{
  "num_hidden_layers": 8,
  "hidden_size": 256,
  "num_attention_heads": 8,
  "num_key_value_heads": 4,
  "head_dim": 32,
  "intermediate_size": 1024,
  "vocab_size": 2185,
  "hidden_act": "tanh_gelu",
  "norm": "layernorm",
  "norm_place": "pre",
  "norm_eps": 1e-05,
  "positions": "rope",
  "rope_theta": 10000.0,
  "rope_fraction": 0.5,
  "qk_norm": false,
  "attn_scale": 0.177,
  "bias": "none",
  "tie_word_embeddings": false,
  "parallel_block": true,
  "init": "normal",
  "init_std_qkv": 0.0356,
  "init_std_o": 0.0442,
  "init_std_up": 0.051,
  "init_std_down": 0.051,
  "optimizer": "muon_hyperball",
  "learning_rate": 0.00347,
  "beta1": 0.95,
  "weight_decay": 0.0,
  "lr_head": 0.00456,
  "warmup_steps": 200,
  "schedule": "wsd",
  "decay_fraction": 1.0,
  "decay_shape": "linear",
  "final_lr_fraction": 0.1,
  "batch_tokens": [8192, 16384, 32768],
  "max_seq_len": 256,
  "doc_mask": true,
  "train_tokens": 118900000,
  "max_steps": 7215,
  "dataset": "wikipedia_en"
}
Each number is 500 + 50 x the weight over its row's rms, rounded and kept within 0 to 999. Layers, rows and columns count from 0. Numbers have three digits each. The size before them is the row's rms in percent of the matrix's.

# layer 4 attention output (transposed), 256x256, rms 0.0441, rows 144-159,176-215,224-246, columns 64-127
097:511535508506415376461463554543416457568455463481451494482522503523557505543471479526485524511534526535538601469474452539618498463484476500558394549482522467466490459578626478519441527473485577
087:489520438464516470594545502452525498480438554535537496503593527467424537498449491571536489394491514472526525514529492486490427450481524381416499453474469535480547609609620386521544450455556481
086:452463492498487424542475418531515491455454414536474529502529575543461416497530495433467529532596486522579545396469538424470488389455569452508462508472432535477465539562417543516518559551409450
092:480569483453474467473521578459479538510493544476548491547501500499451590538556548404535516489524524592420512483580433529446521448512476442582429479534439492475395521403492423631535534525479495
097:527507529542498486498450623499543519547471474483495517503435436440508499454476441484454589422511442496595495550389504580483545509536541516535502532595551569489494502457526441462526540511431422
097:480515518555524459422458431587488483461423490570488473539465501458499501505445552540536469517513540412464497568472567516529460473424460537508522469455430408451515428497384506576547474482515588
087:523496500487456506455536508564528460401517498495461581597501519516519456459558516480503536614545535371509540524468497512495537571401500458525454484543484458621519446482494488456541402494516526
096:523460507575413512552579564537467504520392489388499496421570587581520515500473493547586454548464492442474539496548450486538380579423527546470536583531499463519553467590506423505434550473531392
084:471540613490553494399466521556484553428446534506539496454454462556507494431510483476516580494543458555509531541567544505476466520452478493511495546503517544496586567478537409556505527492478413
083:534501551496567504508482462597510447568510582502498534549537561495527522521500514454571600478481519447494447551456437597489578422462448511492572459509463517501615569487527482450434511542516512
095:530541408609405538488579429486345430592499448451445391457454506576516583430510535498562446531481526489454450511569493590500509494548507527523499476479478439520518471447509470562450557448518381
087:523527433485442400571563439512548524537512435558430475429531404433482509492514549490496439458493484588438440519477502411491434348557582511508571539535486433474525514489474448593486516481535509
086:502612470484543516483522457446636501493477545525537450442482484568575540509537564483597476441611531566589521535561458492388570561490498503473476617492503508565451500539486426476452482486579537
090:552498490426444435478571449510573454557459540393540576564440438479448523447537497563551514515471501562493467422433485451519487435501427499512459592458532496547549534612540407499420639413456574
097:468518496520440453381572526561417528507610531453490516459452582515453454538449449479565460517447582505562607604512529499512559548550484476506449522517467520562518447462424568542451446454528518
091:483437478517569491407455456491496531486475506415424524531401482538555612511481451432587452522567481570549519481524474532479388530424559559510459544519578500527465462495440386575488554530437615
108:499535482502490558492504547518488510592498460495440453475515463520565500560500465498440466489482482518508473433529496518575462561506458492561420489428483462455428477628587479545518568422529535
120:500464430433576531564477538391511469497529558536479563542551475456458635537524509490511470404445465456559502472512397486509526395493538431448455480510525496451584588498568418582559456439594509
114:503469459483477506562483433491545508536500441504497549463529538427444491542469510415519553570568545447550528388479547446448534410458498490442390549511471464484547509520400541479582478505471459
112:572553488557557521451441556496507483508509460505527533562531472484407504501535509408470498495446491614420494529495469514489590485551467422572403491550477546466429506434500458536595581512496546
111:490489549487581494524456652467602397556528455488499563487350485439428491464482474560456510437483468480498512551426466439500525528473538461555472540602538509548479496506494538526433508585372520
112:538467504479518533434450476600522525524457491552514538594485536427455482512502422512485471503536448465440600544480556507562469495419464512493498467467489397466417505470410494583547483526520549
114:564546438578431525505543555474554404536564513518511494590466535558501444437539548473502505547540499357475498594492530486528536526453441526460569424543450553569523444461484499492552446446543518
110:445473560592424481569547606488496469588440476456436571450604524484537444453401505563576426533480525484470447515533438531491495545458475461469502520570446475493573525484452505477501404525552506
114:488471613509430521442453485525521525537508521495527532439500482529456463520414458441558539489531450623505563549551546532491473467522511542447440514504541490512554630444598382547544543450501370
113:510551532501478542525507409560539428608514582465542458514519538497508550503415455468595471532490513563453451569475457579434524422487488519467533483507457456435625514544463550464536475515541531
107:498518475522535543510532477488398417520527495407416438470526465494550608526427499475480464561487587415454468606479527606561485536511504479557393411498537515585502455458475520451462539465501446
114:509545510537418519574528416485475499498553476581473487507484414455587512494548560546487429534488459510487439570470579400489457444561533506459580581468460518510496524424486462589468457522498577
120:510520431522563492496481484467605451525446518421527489464518448531479556483478614517556506437546516479586496492601485555434594560526543559408523623506450441514439436590497392461489506481601494
107:533464534365433509500601529483533509480484595455546569458549472441444471561493446553460561476536478581419527443528449557521512375527430461540511575444574546517531602574563429501449655412548474
101:472613484468447495428572533491480572470596487479503577507450528553411402507483466503581513470442559482520514578481474497585502600583426403529515478557477489503524373529434533523435525520513488
106:449525514504576481444519403538510505539514536431500589518421438598500580468471386421545423525550492536584615455549523525471380427511510418424499501504573482548479500498388471495529435510500505
088:504487542497483476535505561487476490498474600458625508434550487526481524455500487529466457527567476510544580540533516490483534484449534482481547483436570466449528506463521450566386534501541607
085:528518531541469422575451506423527548462577521581506426507483490552545485523423502548548512457524562531488450520473484523545550459543402491431489542449558435454457394556541462547482428439497422
099:453409491513419490462509511544426465482523524406599473426504539514434520436462535570476459520563467593443554478434462504488517524551466449503534528457437449418498499542482418595524534469376488
089:535469547551453470579536490501552497532510456598578528512467491449531480592412554378468539451543539480455461561467519546489459527563451475501451449506458425544535571458518506454552534545501504
094:521438502489570587507456480451480451506475475494560534484511533588518481443494536534506507537554454444472497557425558517501514497440484494384472534504477409548449408452558452507422473516419460
091:557454544570514423536411535503501516475433565595559525432481592440463520384552511552495542414541485540435513418490410491473579468611408563513524473521547407541555508525527555369486518533515394
092:545543622524503471512434462458548488460517477480441557474492537501554425404474468406574444427470523528463478485506487451532495519484478477560442467477423589424531532478498512536445472513472452
094:506465443533496593517506407521447484526469561449482536463468502492550571506475509516548523611588577458479614462510546583499515493499472473492551461489623491472439464461465541519496452525516603
089:420500492509511474522610529504494496533619535491507553459474479422447481386526407442445456475425565516531471470548509630500450495492510581491458450543508407595480518510523449561578454510549450
094:513380524538518449490619496649424463464464509499546552488434525451474463474461521487530510535527440522544543466454553521480428418504470540478498497394514481497460523552535523465550625572444508
093:437476577523555507421416545482471507409616514518521473541518498489480461601579523477483521514400508530531479431546544452552477445455468561405608401517478402482488484481442501462490577581477530
094:519540478473359515525477448463518529559487519496459499418527468519514479419486541381538553572421501482564591440513515559489532504515496554363540469458488463566560444540588582474491435520562574
092:570433460435454483481507489526471462474460450553509497474428430542508532549519511502495470568606561524462603469489485449474504467639541499455416559514559551514471598611458524566588562440497503
098:494546484498465444507452463465436474390478524499556515494607513543533494516511580575472465549512582499514434507616536609520474526536540475490565516536530475524443574443420461498479502514493454
086:550551478488509582483501395579554427382468491435583484524516501481464552459489559526550518547424469542529464450510471451573509425493587526514552514509558508387410597434531437494570486455507522
097:529529534515520480539549505487479476426436540554475527543442446470644488504472517586498459492506460469548429546524397511414515501495636492401564538533481488506513551426521439508594499417575501
096:477428471532510529448513553582508533474448386521458523471523523572514525502705503490523503569531481513538460487551445472440416533411538455480488491520386451447478502461405556587570439459504527
089:535421595481467463479486511453488429527570422487514503457503539480461409491574544453516479598537482521409542483588503418479512510528464578518554552424460508539503537470495476524472427487524499
092:509408467519528424538495373503489528466516446540489483427604544570508386522485432545495530509567580623449511566518460516486514393609602514456513508511490453469470506545446443528419565437504480
094:576460485558454482569507455481451531533462483454535486493569534526452395534515521545466473489498540488419437455577538491551508588382556511575538529531609508500556555575529539451548537535509466
089:524498458552476456537482523491485428547462484506540482501495538523516519498454466545524505577421535597424615511466572455452606476427499595413459542422539495610495537532466483559480539444507460
093:520556448490507563549551515518532527541506580526497493511477545529489375437524614595503496480479491527558482514524509450526537496536533447553552487395426557444427559523457540501485518509546501
092:414515515481507515557488453489556478468503526487551488512538534469616558457555567585532525572520459498480506458437532476553532560495501504460497476567546545505402523522465520536555525577402556
089:438576450451506468544569484530508490440515459564566487581554463489507484487459587525400440549510589497468517442514499483557549452561469431498489545500500453467555549452528437524470495458434483
105:472408477495539456511451457528445475501581499535516487540530514543449505529564449446548478446487566497570548539466503439445488601377518493497439492406492521488487553501498564525487519493446406
114:522553424583472600416541515598509485433517596564423534529533574486502585437540445395458484526490530496477480497462536462475476495481560608442522529507509503559528474451539571455478506568564524
100:506506527481456567457515419545448572496547509577530510552422503493527573514485557481513476544453546444587440496476432557481607526464469455404500520512549406545452519558592468407473536468582477
107:449490525520476409462326532504532577619490513556501511515531499451547468425446555437552556487470438489532457515551520500572475456510499490522515571397474464577498439527514495517544493542498506
101:529451473573490545565431421445424497428524484481453587504508540583548454520515420548502509525524528623519526447508503487461484550497490493504480476442476548446541474468619540486523502614401418
097:506617426390501477514448519418618465514521483433471461442470577515502548507505556441569495469439505493547518506565590554541444522524395597476439517311609389499545475523505444492511518490631501
110:493506439423545508518467570558566493531452523543530522470479596501599530664518517462575496502597536527514484501466482532468537508413506449474534436443545538493447454418513549533442552451548505
103:575451597547504519484540429550530456459521510499401529486552483499567480455483532402487522553413446461480544566482574497459440476601508452567505373485539608489563398407451488418528481595561541
117:643468490449566541519523505427516476503468535487493565538428459551502441525444541534539541443478562517474499557441442496535539485516382614494590467520513451550494524392491485590405520470487523
105:491432474492522417509503515602657556630467475502479467581515448462597469537524507461551443417408534479488581518499496519467520493478478584551498481485590605512481565626499475529468435523508543
114:507521411435326390440448450452421482499555542506504493509492564564504508404457488598468499498591478526461528455494526620454488526464528456559502533510476493598528494504469468463562421528483432
107:510567509466495467560486523531437506489557512474521483500454528409486447526531513552377517446542506471549386473482534512500442550485525427537531525605503477511513553497507484483502507583442540
104:396484472509501530571405544548580526461551513546589506466513549521499528435474426435530463490513568427540481433471503545545553507538578407478520479481496492551485509423505365513510411451501453
095:476479481569493510416458504487394593436442442467586499571466545527455379504487517614516460478456531511463472495441532490534464486567595473582470572485502434523508471464503489304516530504502461
105:519449484431479410503582527533477496513460413501521505409506501482449531499419578513553599517453498467474480471550486479554496446523524488472509490507505598456474472536543541505437517547502399
101:509509477497479491427434523407594436592520488523511458498527523570468413531577531545465518587548486499503534381436490566395513537415495535553537514522537472456509436499435475523498416496487452
107:460546527509478606540460500403507447443545507566495556530447410563495527548462527514518533451428499462495514476485538482460470497572530404474431618467625505488497548529565517371482524458463493
109:425530516433468446512544620571526558440409559518583528452521466503448589529499516465497619479424518511480461498542554418404540466458430439556469539636568497420501479481429420542503555575538581
102:517631556419514547467512482377416506576501570512390563519475505465445516421549624504448542420491412514496465600446474509481467483551437505501463472477403461504509481602576500561413557475450536
109:565493500520510500569489518484483529429499557537357472525477520513508498551548557415507580529431476547562491533518545456573490505427394510453458431532459475471495615477579510517516498491562485
115:489410320445515496438428494531423631544540453543461537520488480472518519531590536522551499465540434498535603489451459442537493476538587498487458459535595371460528470558540514428437495563482441
102:472455551585535506517408449488528534476468440581541520414492606476470500563449429553551519443523492514507360475429495508570405579470518505547475531475525533491507457628476491415477578415514496
102:536437493490509556529549520500464439522536464420447520540482437457493488428484459572559488532479435570496461497471456398519497508515457541486468577458455460530515557500478444564464533586561485
# layer 4 attention value, 128x256, rms 0.0509, rows 81-119, columns 64-127
106:530639546563541425496463408577455550547536402447486474498439442482590525472463493468485572547490455577436514545460485440537558582518544593427500490510541609569537475489481564496465441429504461
108:474502471497506547573570554497583599458480420524563525565451470417465430471569460523445531570429477524520538514455491544445543484520377445546542535537466533482490475622550437454466510534569433
108:442524463512431537435513453502549470506466523559470571487544461427563517556504441601551525502582481515504491598514503454613522573505473480446504441495546460557626424587554436429435503536504526
106:509495483580529509524548453510463513504464500557510417536514546474555534531512495566522487435485500475467439505488517423536428524483502588458601415491522495458458585488529510501536444613575583
111:513469571450493536598476462483422574454539518457495541372503573454368556421518562486453532447587551511521446492494472527484483497454547446484486478513476505491415484580512554446450429487503489
109:327505417433494572500534474565450539461523507470646486417521590538502590541496540515420461628440484468496453422607427420541476455592496458480506504396443531505461462520415531451515539479500506
112:462478485496562535529549492509523499519599591472372475524533542540469564404527582498435441461507573608467635491478492408502513453492479508483550501508514472438494426509440517475531564472476482
105:464544536410439541469539428459487539384586556442534449421452494492545430523412502495479468460507474597485495419530465493552466502480481523593460494477458510483510517411423443409511535457535476
108:431559523472519463600435499509484520499449480515458456425496505559532512497461536549488440490538580498393498429467474520457493587572526466564540516475454582440481460435529515474526424446475507
101:556471492425469447622514531567551467545514551520544510501398403499459401412493483531487533534530543516416496440493533506413478521498446500484531555525376542459460479544475482570495436395582404
112:476447410484425545512486530473510605450506543464515435545480523449513554499613588522586453556554587560545459466581471516588569585457529476522504578533525585528473541479538554463491547421465455
113:515385508576562579542536522502500509543411414542534462498440544509527452499541504465518505588480376565470528480472535463545537487494457504542504442503508523551504498524413433612511471453550529
107:439509435526477510450487425490537450496546410467480487465465535559563464527472547467437573484499565479563494508497584416454507461542557503488531541618511534613483477503481494532536584505575406
105:465506510530537453489483535514574499444456498523587545438504563533515493574443448488452562546505485422412413510638434473503464500504514473543471476519506565509445458466527566459480561457605483
109:472581484478461492469542521471399493512611590448527493466534527399521452626472461394461404427410507532377453568497484459445542474521531458552563586545538544433592496564435448505548495495533492
087:561631507398513531539581573535516531489492560556580448547428522432634526485504454507505481565463459508369536575509496495575464489545526466550553546454415533486449491534551511504424545510579445
086:444420525462536457414550475432501531542564523453494522423497403460584412568546552489540452549496487455524540484481491558450489423545570471514519495456472580554599495464486423552499495579486522
093:506539507442492576512550522430480558507517545412573434477518392410453573465514386478509457447508530489489481481458579482471482588511553487465563434458474487486471527639529571517530509529504423
091:554627493470483476397542530469422462492460440503525534381510555495478603560488612560501523554501503452534462408496519543473478492547443484614614414469449526505523467468497449477478545571549494
084:557455517493578562509456482591487599600433516474448478494534409601468514412471542480409529490559557520413551503483607483564479398479557429465535478502547523480504482524452414517602479432535557
087:516460553550503432524580599547473476312382523485556505525481433576567575486534379483486493497540490551504566525513577467469387500481539524523376472629437496545451510605558444548554525531547487
091:475509521486524381494574511499481436441527475483470497451527554526527541534477558534380528503463430514520459544459525567449526545594528442375477575524374563530521520465496519529572629523576533
092:426570546545514542435526471508465513488518485466607517535542604510440559496473487485599457589375619505544495473497580611470646533506530508463447539557556506530557512557505511575635495467484365
093:529525476455517376542599619487508561451561497527471451613530565450492410501627441505448552498525547500480559555485519502476502523446528492544524460522492459413380526532527551499582432498547514
086:602569474476501503556580482531530442421505428479482536351509545546582467439512440546481543457542498461502458435479511506430449518531524503486525475492451478429472489509507425508569474540463446
089:498484534555479505499568523512553534430546489429542482578394490519479513444474519425458495486411381384516489453539500488590541487519500508504461490536468481496395651568463417503493545405517378
090:528599564486477538467398534585435525505567569470482535461569559517536433395509523470467404486551549561625565417479466491457492428536575400443488497458474475408535617441528509498494490484524514
087:502442431479475510401436488455573475564533508531516569479512489538536484515543535474443481535561542474575535490462441421560476556527555519523455500465549475526546592512513483542461465515516489
085:569444510517591530445442414594548464428494515547462545522455470494491545516471435440519542535503470504564535497482496514480579562484392485529489472561506495496567523536434526558517557487473480
087:482509376527583507523407544509456497568488380484508491575494592551474497517445513541487443532479413429581529532567437551467471460484536523517514437428517555550457412473439560506449505431499521
086:527405454362548521505454415563492492489507420513359487484496514380499492506402441476490490481496513491446603527457482556475575533495438592467538481492486539501515461544520412478504497582534475
094:648539430433372600466565464528471529541489491517579435432372429488376548494489570427511516509510487450491474545437562515440562569440509508500390539492506429407525474567456550521510488514563485
092:550528478562515497522513373486411533591456490512486504491545519532486430486555475551573424564505552465404500483467489483547515599520532535538419552459500468422462474507576535492505450514516466
083:547395411507495513473466464607513540541532602512497501403472431523482494474537485555484558551489531500614553415478459574466475565482437476536405562569443468588463583411532484538537458492464525
090:349520508527544575498471562531423502459500510493530427466398481496544500401432465486489478496564564418533618554533503485485445489471494541470542578484472378544547533525549546519554533470511524
093:510577546543493517496505484568373532463547507509507426557451448416608523507513527503444492496469486520501447475537559588484482481442514549582533494457490511477469532535535539460443480639422462
088:507464484502444526507447494432601458574525466511515520450467511514468451433528467495504448529557442443477452549538519406495533465548407457492542549537531513529506450476487498470383479498528469
086:502576499485427466467533487457542503530499505491547424449456516501509546550528504523489484602434548485500536544503504448557491497507544529479552432546536513538552482542479436497517463478411478
085:525508567465490451501467465556451517568562494455524458486503416508492469583430483535463423523428589504461553515380487485565515566421547485483520530503548534498540478521512488486486433445457577
# layer 4 attention query, 256x256, rms 0.0267, rows 192-255, columns 64-127
112:560512486462344503501519445599484457393475629530506474457432501526459442427495419511443498515497501513511503452458536546524509521613479554588395552501490487500554545468479436415407545518423400
119:492541539546557462556554534436506568484512595437489529533433487514441526616603471460473602580500499544485490407535386456490388427453482409523505518469427546536528411509426541541476577496502473
096:478560507571494439482442556544476386490457547566532506519600425524491549496532529496477501536433644471530452508516526631427429476575419504543529449564472491501420637501374511548522502429552548
113:543548600564506464541511479468482540467553597504583480490512553436415537512514538432451562531471514459472568431534421503546456476515520477596452570465489500514520518566520496461478531439452528
086:627539578457468477533511493390502589484621546535531498530418524393447545562543537536553576525551479446450516478561445523419500477468522457568481581509424528523477485540394498491577485526491463
102:449445436508523494512468586541550525487479434536478545549506476515570495483441444580557474448465476491559437515494530479513531492458389542422478485477492495539525448468494501578485456607510538
094:464481443515427487560455505500509683438430478512585373543485492480493615505534598510532585483424516457518410479514423508531390540506443411469505553544547471581479614434551485525487523484408509
111:463477436526483536446423494563501456561500491415401533589497421564579448483483516503491538481486527483445457527491596479508516494544506488433428551506489462472390468497631421563476442504512509
091:533529517496494581566514420492544516586554491512447474486527571464439407463524510453590606428571546475446515533547448475527492398470493492510504466572440566425482498509502544523569555488482534
113:515578605509478427567490475516555540391512532495499514478473569431492539496572466520495513593481528634476450516464535460459455526541506433638536550496501498542515520489538509482581542463516471
108:519429535537462389464493531519460588504471481585490507611493498527464563577371479570498527470499512410434510483440532501570430486530481487572599547477494483365552465410459399543460527456486485
110:536576478410499551509426351520461475480531496522485570518513444503492498584528508576365433559550545489505437515548544544458493526576525513528436544506504512468454472470451514525482522455478550
106:464469510498492447565461511469537490450533522512501467600434475373481566582497511517401514466517520494462481534467446549543473468493538391404508460474463504538407495560426514589537471589446431
110:579564515429444458486473465454488536539430489469581535502445520468473502508534537538562433414505541529486365496448440508457501397550442442479444527460534534540574451553588553583555481456532574
103:556544499434494519635468517493509507562497494521414504512383480461630565571567508541473488619493470440458556516477495530574432576495509401487456409450437503471491526459452498533461399524453542
101:488439515425486481506457449432503495505484529507530541495496549444475501502548460528487567505543546516450533466509510440509480502484490547528510533601495478438415469467474449547495522554473414
101:467558563469450473509472540489481571508509512456466500487582550510471479519540451511438533523595446494461525509489571573501466523561411453510546508487364522505526586607497495504511504463503523
104:516474478480494393496484578500462465418428487535506463549536516538462548487463497561484556471447402612570498524523486422476520543491482444476523436514468473545506518482516537507464456471594554
103:496499594510458488432580511595572446526490532457424524508523549524458608465534536557435530450549521462534482546528565494537587522510546518457535519460615520437551488436550583547429419505443449
115:593581472524494527491561485484504525434482482518383476488542494571502555471588465569466573463526496519435489528587560515527531533438527503514470509548498476493486504448561478473450468530447515
100:483571493442531506520479427418518550583582516642452533530564492533451518451539538562464472469469480601568485567604530551465533475521515567480559547434487496547471519511595396471490451505391419
106:468463488516549615458474496552513487485478485468455536507511480536472458523525561472566599529539585459486522441437474460428523465541550406462572581468435601535565473433499466460479523499500428
110:456530500433514536533531465466524556481470508480381509475525456532481600576503558390598588545507553460485537566420526513524519436511391515400485458536423439556460495503498452615518471502524498
102:471561578447510475515415391426508559459491550428530502519484471491391640469549519514447521456497481480538337524618469633456491546444512523520588522503512475544477460510488506481478496536576577
096:503415361502419424584588527603571506544518470537507586517563465482527556580472475558571503559495507448490458456549507438571458550569513508529539499483415491443573476493517494480497431502555511
098:504382473450510559494431476433515487499648563489523465451547418465434474622567472513522539534523444553415560563473509543493542429554538521511495441471548524489433406503476446495525577491451483
099:465505477495532517491493400482447474498503534433604473580459445515457552501497463513468458400464515553513449429497528461432443490502656488456419526569599546504489501562421471411441561500532555
108:453427475507606560507506507612582432477491597522457474481435548441420541433453535509609467500531474495433496537469463498455518555523456516402495496530452442490464554401506548498580532445546535
103:454506581516516517457593417530570434432564469494536458516456481547517440542486483520438514408506446489529591640487555507443451555470539469530547542483563542508521563536444597457542543498542448
117:495612514433491469539450611482510525388477526460385508549439553499523535498473502476515497479417578494532474431495452492501402494448427495530516473523493433504459537503520414576482448455491495
098:430590494495424303564516587544469428491462493467562432539348566452560543574479552502505531470571491516542567504449527553418548512505501483604516457496467459432488545492458451512547502497542615
106:526415539520515605428462518455505645421524464516492533538521450517566480534512535466493561485483562537464517490580522553548511561503449513504573489515500524498448539477525458517543446506498401
103:538503522492555563593514529497593463491555518472495485525585467491512499475540512494531592514477574429469556409473536468465501441515481464484510506524441535453441400551430503499530543518461527
131:469476508495625441512480463532524676493460521517427472444528606362520499415526419516560459564483507548416512591508483384566539469467490464523531445518454471409478454495566543504482442561526435
080:472562558514431550528448584580492411418525477473464464513486545457562488435535487569562550456496498524514469423562519594489482500519423460527439532545451509393468553527450527555498530472496544
111:525468492493584503552504498477544617510463500474481487451514584442488535480534447486570521598493632560511499525472509429502489543452457405549589539499427471453464458470555545594566466510524514
085:516458519538589518522519497550429472525466501524371511492516602355581569534511475491489563512441566594427516513452469417573535546523505433458579493530456519439466469429603568461459523428547496
100:465526444550454427442504552569385461491499555506503505560412367584517457522467544521460465420539414493460469512553516588505483442524530499503423468491632458533567504499545418437426485493479541
088:452592436445540446495459587543512631475520489616525441488452486511500526447473515478467509447496517493510502513412515494431407379520528430548462467480517534559513554529533481587456516550467450
102:525609487519416491472501478477489415486441480418588580575460479487521493488500586559513433473621433466552450489516449560471506475513504532506434551501535545512496483505441432536458491517494503
092:572492461559607480535527481473519560494462564453465516422442590487483510456499478465478591491525531572446545433521520461495456529564458420543585468468428518454600416543506607485455532474571514
106:514441536508541542541514471578482495454417506493425381452459610459495536418478565528516533538459528404462503525454452459437520485446536473501518510585425549434479583449430477493556496453465536
096:417572538520460452468452433537506468570442485562600517582396519584478440470519476455426414442474513440469506415451460521518489436602541503497495495520452549480484489393512411605508487486587589
096:468611544486458451582519485478526567423612556468485393485490488448546559452525446532489513446500498481552537527492430554434483534510599487545506490596486472536582483550471397528500426467515467
106:479479491483540500469484512475470447482452510433445458465496499413424499489471503507502524484562480511525539512503485562603528574481576415468434507464546505615566421496443449482433437462497503
108:464485647390540578458579568525476565489496514509550502491492472520478546565508463531553583490433402500554482530462496491420441582454446599437559501506446495470512521547476534553466478580527453
092:436522458500519529516492469522404526471526471520481600531518432390528414458467433448451412526545472515458463537407454520501484474497514486548472420552505547448467552444575467459551486433498435
105:514566508543543566427504528570525484533497514525657446486469456490541449492488522485539423538499517575467429471490415452479456594471490562454516427549568506491563459542470527502488532519414475
098:428469518527534387488545425537524517538481465583515400502493553418572543395523558483423466491494464479515501449457516555434485435588459510511550494474464480500475469511469467432387543436573558
109:592411459591485472539387559499450490403438514444471461473596502481599450539503507484450475474512528462534534581527551516518491520444484494505515424484456476545462457439550482456461427487500565
104:567506510459454449518468528467482391521455502455583486518558491476526568424452506554541581496517539485437490476534493475450472470525619525533495500551425539486455478487481484602558502432484482
108:559405445569520422426549561552479502540458491515478495495470490562504485386450533479545446466595462471481436586540529479409552560534549528530464511461542485511475404557484505454450510458441528
104:476520590506453541472517420474454455497391542465448593550538490489553498433456640458429574518567472547518480490472463441558516426514495537526594574540466564494504587563447522532506483547436459
108:566537464488530521559374531479495543681548452504537431483432459585558439411515525502507485447454537507523432426534477478532495383456441468484489440504527497478520435469470557558552586412581459
105:472564479523458438489462476503386548480645598473445554490450449537447444555554553569511528493413411493568584560427511493469431539583553542493491526446607495440525415515580497443546488483503470
106:462514476440590538465495482493433432380565536523490447544531539503497506499575464477538515534515432508458509447654422419500531432493492438508509600439462482516366454467561527551501478467406528
107:527424434449537451581420439590532491440558576550509466507496493520544468481527480425543567539521537450449503579404465501403532500557470450504470456469462476454520532543528466455505572518527458
100:485546541610412501560498452514479540536551486541473511477540555540518527528636423457453486554507559574448427537502495533462465534514396461495487527576499515341442514483546447465512502468478385
109:566487480556611514515400534451537523433432499423535512459494413459499584500425488503420564481546484561553493473559489469583537591425465429487527526561558435474474478637449571464472521535564480
108:576490538402462577494521477490407441540473543448483517469456506388561467318501509596452416497570517529615489425509530387536507551528563500501473428568531422499442448477406542389597447428477503
112:502534557560497550520497516470497484481513484530369424546482598440662561619580487485527461438555534447445518524488507533461530552495504468545445572539435500494419499500528489471445458492504513
102:539501574433551483639505487563550537522565554448475497551428487478572491477514457550521549413515450445437610482554492576480543460481523492562534476495534506453452456437574510459543529428501544
122:376479526474536510479439472475565492581368486559480465387516502499557464608555512535527491566440568539466517511534458526494433436506531511509541556597529555478579525477442500565528478458509483
098:505465478494537490470490521516452514406619517479422565618457512521524493559485460473449518493495509470547449448543488498482516562583478474487439520440591565526500409553546436416460537569429488
# layer 4 attention key, 128x256, rms 0.0317, rows 96-127, columns 64-127
088:497451560482421533495489493550525509474545409445522524565523422482481503440498508519532389439553530471538452447477468449500516571418473554491443491418443478466525522543501548483531458457521447
091:526465455463512509441429522537476424559480502505481500482554506579517500467498482511488509545466479544542479584466537569394543548543397515540487469550481549500454503543533509516471567457528476
092:513437444489489566520445475448523536607521495510527447569482505529467474437396553516511557490547432577458437521474491512584482521528492450493500423462644517498551517564612485451491521456470546
087:404543528486423526592411422565555438503500499556437394404582511540465416493513499647446532458487517545584551576451494553417579453499480520507501505522481520517490463535448450618535525448434447
080:512503472532506533478496510462518451417463512452533478470538504499406520457539591506507524525506464501440508502499361475448352444586557495506543476502493491474534478558490486500516540493505527
091:512493487437493493426566572447531558585457474556628525583441469516488545466515526312450507456436582548495528460519479533551470433542420575551475476452548490466535553434569577464426574434484523
091:533425458426537493492418494387488457454446474483466615522518508565462598415556528523552541492545517461591454468549507511548530451508501529497562477465434594509464660528509532481525492463498549
089:497544537465524432548589480443578563541490498451480457444387534448528425444465509400495497502429568546518538558465525512444472421479502494410520539520512536511567560467468525520420549527489522
100:408505504479497473583500482591492438440474532592461464471574438545582441502525500680480566502542481492510460490561459479460584539471526381554467517505475547459436520606544495505503543419460436
109:548487502493494554433498446434494568533545527413497513528434457485429493488515434320511486531458581493451522462530521457486436503458492505515463490424568510444588506480516496529461471563567506
100:554356447443587493499487522505554531504569515500482467560531537545509509508578526546571483506498580598556490493471524523483369470536578562463498495551332479564429462483509452567556441407541510
098:561582505479438489527560495459504464490527468503425492513553459505519422484459476484476470476495484448460445486533523488585524508517465535475496477455521456394535514516458357482477576536521540
103:546462493473477538488469471415462533512433522540490472469535516545495448398383498562431465488557484526571506532491397424435500495594475512446544484511513434494596566482447497421498542425462494
107:464476457585433469528463546472501420503549556540527543458496454472443411597474497560480497571403484537489542520554486479473549524553393486495520508559568506463556592561528478545526497542460436
095:471478430514553544502534518561500524554431523499464340482493470497521586476483556495486463514469578549508375455467500467407395489467465525448526533508397502420482519502421455566443482482464569
100:564521401430516484448500518448497467512547501420463505477534609438543615432419465633520439571448391475506481414498482499552429518602415471447478535520531555488617516517442532490497575448477433
105:542600445489446560491524496431508481489520533440479470578470471504549531574494478488523525499494524456431531437403458487438439477494536523550436519493513516477545519593552517500415460435547585
104:532504424532467500551456465534501700545493524553539494608475571549458431476586453461554452553506545469493401492532554512513502478464399439441481507513530421428423513467555512420548495587499427
098:541602568484476518533404489469596464502549535508466572459397428497583507513524480510516539491530517452592489452500510510490482480475448400525505494428535503497488507590529447526499445553546528
113:517528479570514495535428556463489457542471656529530455492520452573419550441509488476518513484471466439513550458430501503575546532412568522431514573507550409579533609524497481616500502492523525
097:486526584468425474433582561561635515493473523524470491581500596449502497507470426519518560505429475510491450505509533531397402523548522455471473473450475483554583607533472499505545464520539500
102:388460512379528528577537507471577456515516585491596548631487509526613512508436520484511555449500468570510462589443448480508546561407405479476555511419543460491461559536451503473495461471453399
093:513426501546538427486505474474446499440411493499532435579460501432523551487564454431520436515533506545523507582519343477468493408502540457507539467399507529512549568469500504577506585533392557
101:474528515456442560523616537531563549503603523468564476414450592431547422475450446529512485475502463483498535418454352518545535473524536511507438495393572515480530614465491546562413460516440529
097:481433552534474556512471465557542513566459453575467449487577508561477510509521551504589594519493428517501513516456498476424401414568464542477500560461528424390418458466544456616411558537486511
093:521503455530459395531457593539565425472514495484522551404518448488406508456539595505416486361571574644489448504496491353456474478497513496564508531513529480566560447537576545525424506527419520
103:496372497498528552515600495509549406534450458458535546476451513479477509565470536505488413480457475476490511534537592442596538612541493488455473413388503447525577591530392482486509490546530454
108:507541478483512496444455571498488492441475548548541532472495438444574468502568464526452530558484412486446489446486524416536468511411486441454527513447467485514441573363517504547531494464419525
099:534462467493499439474549463512562577472551438648554400489530471606550467444560526524443490480488506540531567459583474513510467502523595406506502497557549522471577472505459494500479454639462439
102:492554442453543543526490511465485532503523569526490495373467459488569436576481531488520570475505564496494466520481530520516525468565422624555460392482475487516515468448402481507499458502580497
107:538468539515526469468509544544516561414423429430482522553667387455579483463505620442549476435454454475479484567443562410483461460552488383488461507559465498466523389527584576445532520384551487
099:421527443517472381513470475541469487447573571480544410494476486542443485507534485475454625565585531502510480595439455494588547500474499541509488499532489532537528457557508429529558540439592517